From a checkpoint of a small transformer trained on Wikipedia: 8 heads of 64, MLP 1216 SwiGLU.
Each number is 50 + 15 x the weight over its row's rms, rounded and kept within 0 to 99. Layers, rows and columns count from 0. The size before them is the row's rms in percent of the matrix's.

# layer 2 MLP down (transposed), 1216x512, rms 0.133, rows 1112-1119, columns 192-255
097:62 65 44 39 30 77 53 46 27 56 43 30 46 49 43 52 42 72 42 58 57 52 61 65 35 56 78 41 62 70 54 52 48 52 50 36 32 53 61 66 68 64 00 28 69 83 57 31 47 38 69 45 63 71 48 46 61 64 52 47 58 39 64 40
093:21 50 48 64 68 99 61 47 48 30 42 36 38 33 62 51 75 45 36 67 40 46 42 36 44 73 49 65 31 48 60 53 43 55 71 58 38 56 83 65 70 42 44 63 34 40 59 67 33 36 61 29 29 53 16 59 45 59 47 61 69 56 37 61
101:41 77 24 57 45 39 62 49 55 46 73 50 48 69 62 15 65 63 37 51 51 37 59 52 61 27 72 32 60 71 34 91 51 39 23 59 15 36 33 73 51 44 48 60 60 38 61 58 45 50 26 66 56 36 46 24 43 26 43 55 56 52 40 34
094:60 69 57 57 84 35 59 68 49 42 51 70 50 46 69 68 53 74 63 27 62 59 60 46 70 59 31 44 31 41 71 53 59 44 53 34 32 18 48 61 40 63 24 40 78 44 50 19 47 45 56 14 50 45 49 41 41 32 61 42 53 81 62 64
098:53 32 49 53 42 68 50 62 60 94 58 44 64 68 58 29 65 51 44 67 60 45 28 72 49 24 60 44 45 72 42 54 35 59 33 49 38 76 70 50 64 52 34 62 44 56 70 51 64 52 41 41 37 59 60 79 55 40 25 44 49 67 56 48
103:57 35 41 42 74 57 45 21 38 36 42 48 68 60 49 31 70 28 67 26 45 52 19 42 38 52 17 32 50 55 49 56 36 55 65 64 55 41 59 33 79 43 45 44 57 67 21 25 51 45 72 66 45 29 30 86 38 35 45 41 68 41 39 45
097:76 41 62 67 75 82 59 47 56 44 47 55 82 49 70 38 59 53 67 60 48 36 44 39 76 62 51 36 35 63 53 43 37 41 55 46 61 49 68 76 61 26 72 69 87 37 37 36 52 49 69 26 67 48 38 48 56 31 70 62 66 44 40 53
103:67 56 37 47 54 25 44 45 48 48 43 25 65 48 53 59 14 66 61 53 50 51 46 67 42 47 52 61 79 66 13 56 23 36 72 61 72 55 52 41 39 88 73 55 41 67 37 50 67 13 64 69 47 32 47 54 46 50 58 52 66 52 54 44
# layer 2 MLP gate, 1216x512, rms 0.0917, rows 1113-1119, columns 192-255
092:11 52 40 42 46 52 47 59 78 56 51 35 37 54 65 69 32 81 50 63 30 30 51 48 71 67 50 50 34 33 23 55 66 65 67 44 49 43 83 48 38 54 25 48 52 38 46 53 56 47 27 61 41 78 62 50 39 41 31 43 60 48 37 46
106:71 36 59 38 50 68 61 74 50 64 61 57 44 28 57 19 53 38 61 39 37 48 52 70 44 59 69 55 57 44 56 19 59 51 45 61 47 61 44 40 63 48 47 66 66 34 25 07 53 33 46 55 60 65 49 76 46 53 59 51 51 71 90 36
097:70 61 69 48 41 11 73 53 27 28 21 69 53 57 64 57 32 53 57 43 40 76 49 28 66 42 27 62 61 60 30 37 65 51 30 57 48 56 38 51 27 78 42 71 54 56 62 33 59 54 47 36 50 56 36 72 43 28 31 21 44 76 32 54
096:48 52 56 47 67 46 60 58 57 62 33 61 49 35 43 83 49 53 86 45 77 70 50 42 72 63 24 30 21 50 64 33 53 35 40 18 40 85 57 67 55 58 48 49 57 62 97 58 62 51 44 37 72 40 47 53 55 29 67 36 48 75 50 56
100:35 51 29 36 46 99 58 67 44 57 49 59 48 69 44 71 44 27 53 48 41 67 34 50 68 67 17 19 78 54 28 95 51 72 66 47 66 43 59 55 73 48 53 40 21 53 31 19 46 62 73 53 46 44 42 55 46 49 55 37 39 54 65 69
100:48 34 37 70 68 66 58 46 38 65 59 46 45 63 59 59 52 75 74 53 68 36 62 47 67 48 58 72 48 55 67 57 42 48 55 35 66 48 46 14 36 45 48 67 68 33 56 22 68 73 66 46 54 44 69 75 61 64 44 72 59 53 25 53
109:46 31 57 45 77 53 68 56 55 33 50 42 51 67 48 36 38 60 25 75 61 31 56 64 58 69 47 46 40 61 21 39 54 42 60 33 53 45 48 54 46 52 50 62 73 49 49 66 20 88 49 45 37 55 44 43 46 29 68 77 42 52 56 39
# layer 2 MLP up, 1216x512, rms 0.095, rows 1113-1119, columns 192-255
091:54 29 44 34 14 75 43 32 56 54 44 45 45 50 32 36 35 40 51 45 25 58 48 26 36 46 49 40 59 37 53 60 07 44 53 72 80 68 50 57 46 51 66 28 41 38 48 44 60 52 67 28 71 37 44 32 54 39 38 52 52 56 62 44
102:30 65 68 47 77 40 70 40 49 62 60 52 33 40 68 42 81 33 48 52 60 51 50 51 26 53 90 55 48 47 56 51 52 62 52 70 48 40 30 66 73 39 70 57 64 56 57 48 08 31 60 48 61 48 45 33 35 69 73 53 65 73 35 31
099:39 62 57 58 43 44 35 27 50 38 38 62 44 72 59 45 56 80 65 52 64 61 53 59 69 37 41 42 59 47 33 46 40 80 34 67 57 37 48 65 51 62 50 48 46 39 72 49 55 75 50 28 71 54 43 58 21 15 24 61 27 62 50 11
101:64 46 69 54 51 51 40 24 39 34 63 47 46 53 36 22 49 33 77 39 59 69 34 33 48 30 55 40 63 62 32 44 54 48 61 58 35 53 40 45 60 21 64 62 63 34 52 68 22 27 25 15 71 64 43 44 47 39 42 72 85 63 42 41
105:75 33 47 60 66 25 32 67 47 25 53 40 24 58 72 66 52 62 36 53 70 50 55 64 40 27 50 41 44 53 53 43 33 49 36 24 57 57 51 73 29 42 44 60 43 01 30 74 54 62 52 60 42 75 63 35 51 24 36 58 36 36 65 48
096:86 53 60 38 48 84 70 44 49 63 40 57 57 62 23 54 35 59 73 47 67 33 78 60 67 42 59 44 53 32 49 68 68 46 28 27 52 51 61 52 48 50 64 43 55 58 33 51 38 47 88 31 66 32 38 52 52 37 61 62 46 45 19 50
113:46 58 56 54 34 49 62 24 33 64 52 55 52 54 47 34 58 48 38 61 49 50 26 84 42 54 39 62 28 45 46 40 62 48 51 62 56 34 51 54 35 59 61 32 41 61 42 29 36 42 75 09 49 60 68 69 39 65 54 65 82 69 65 76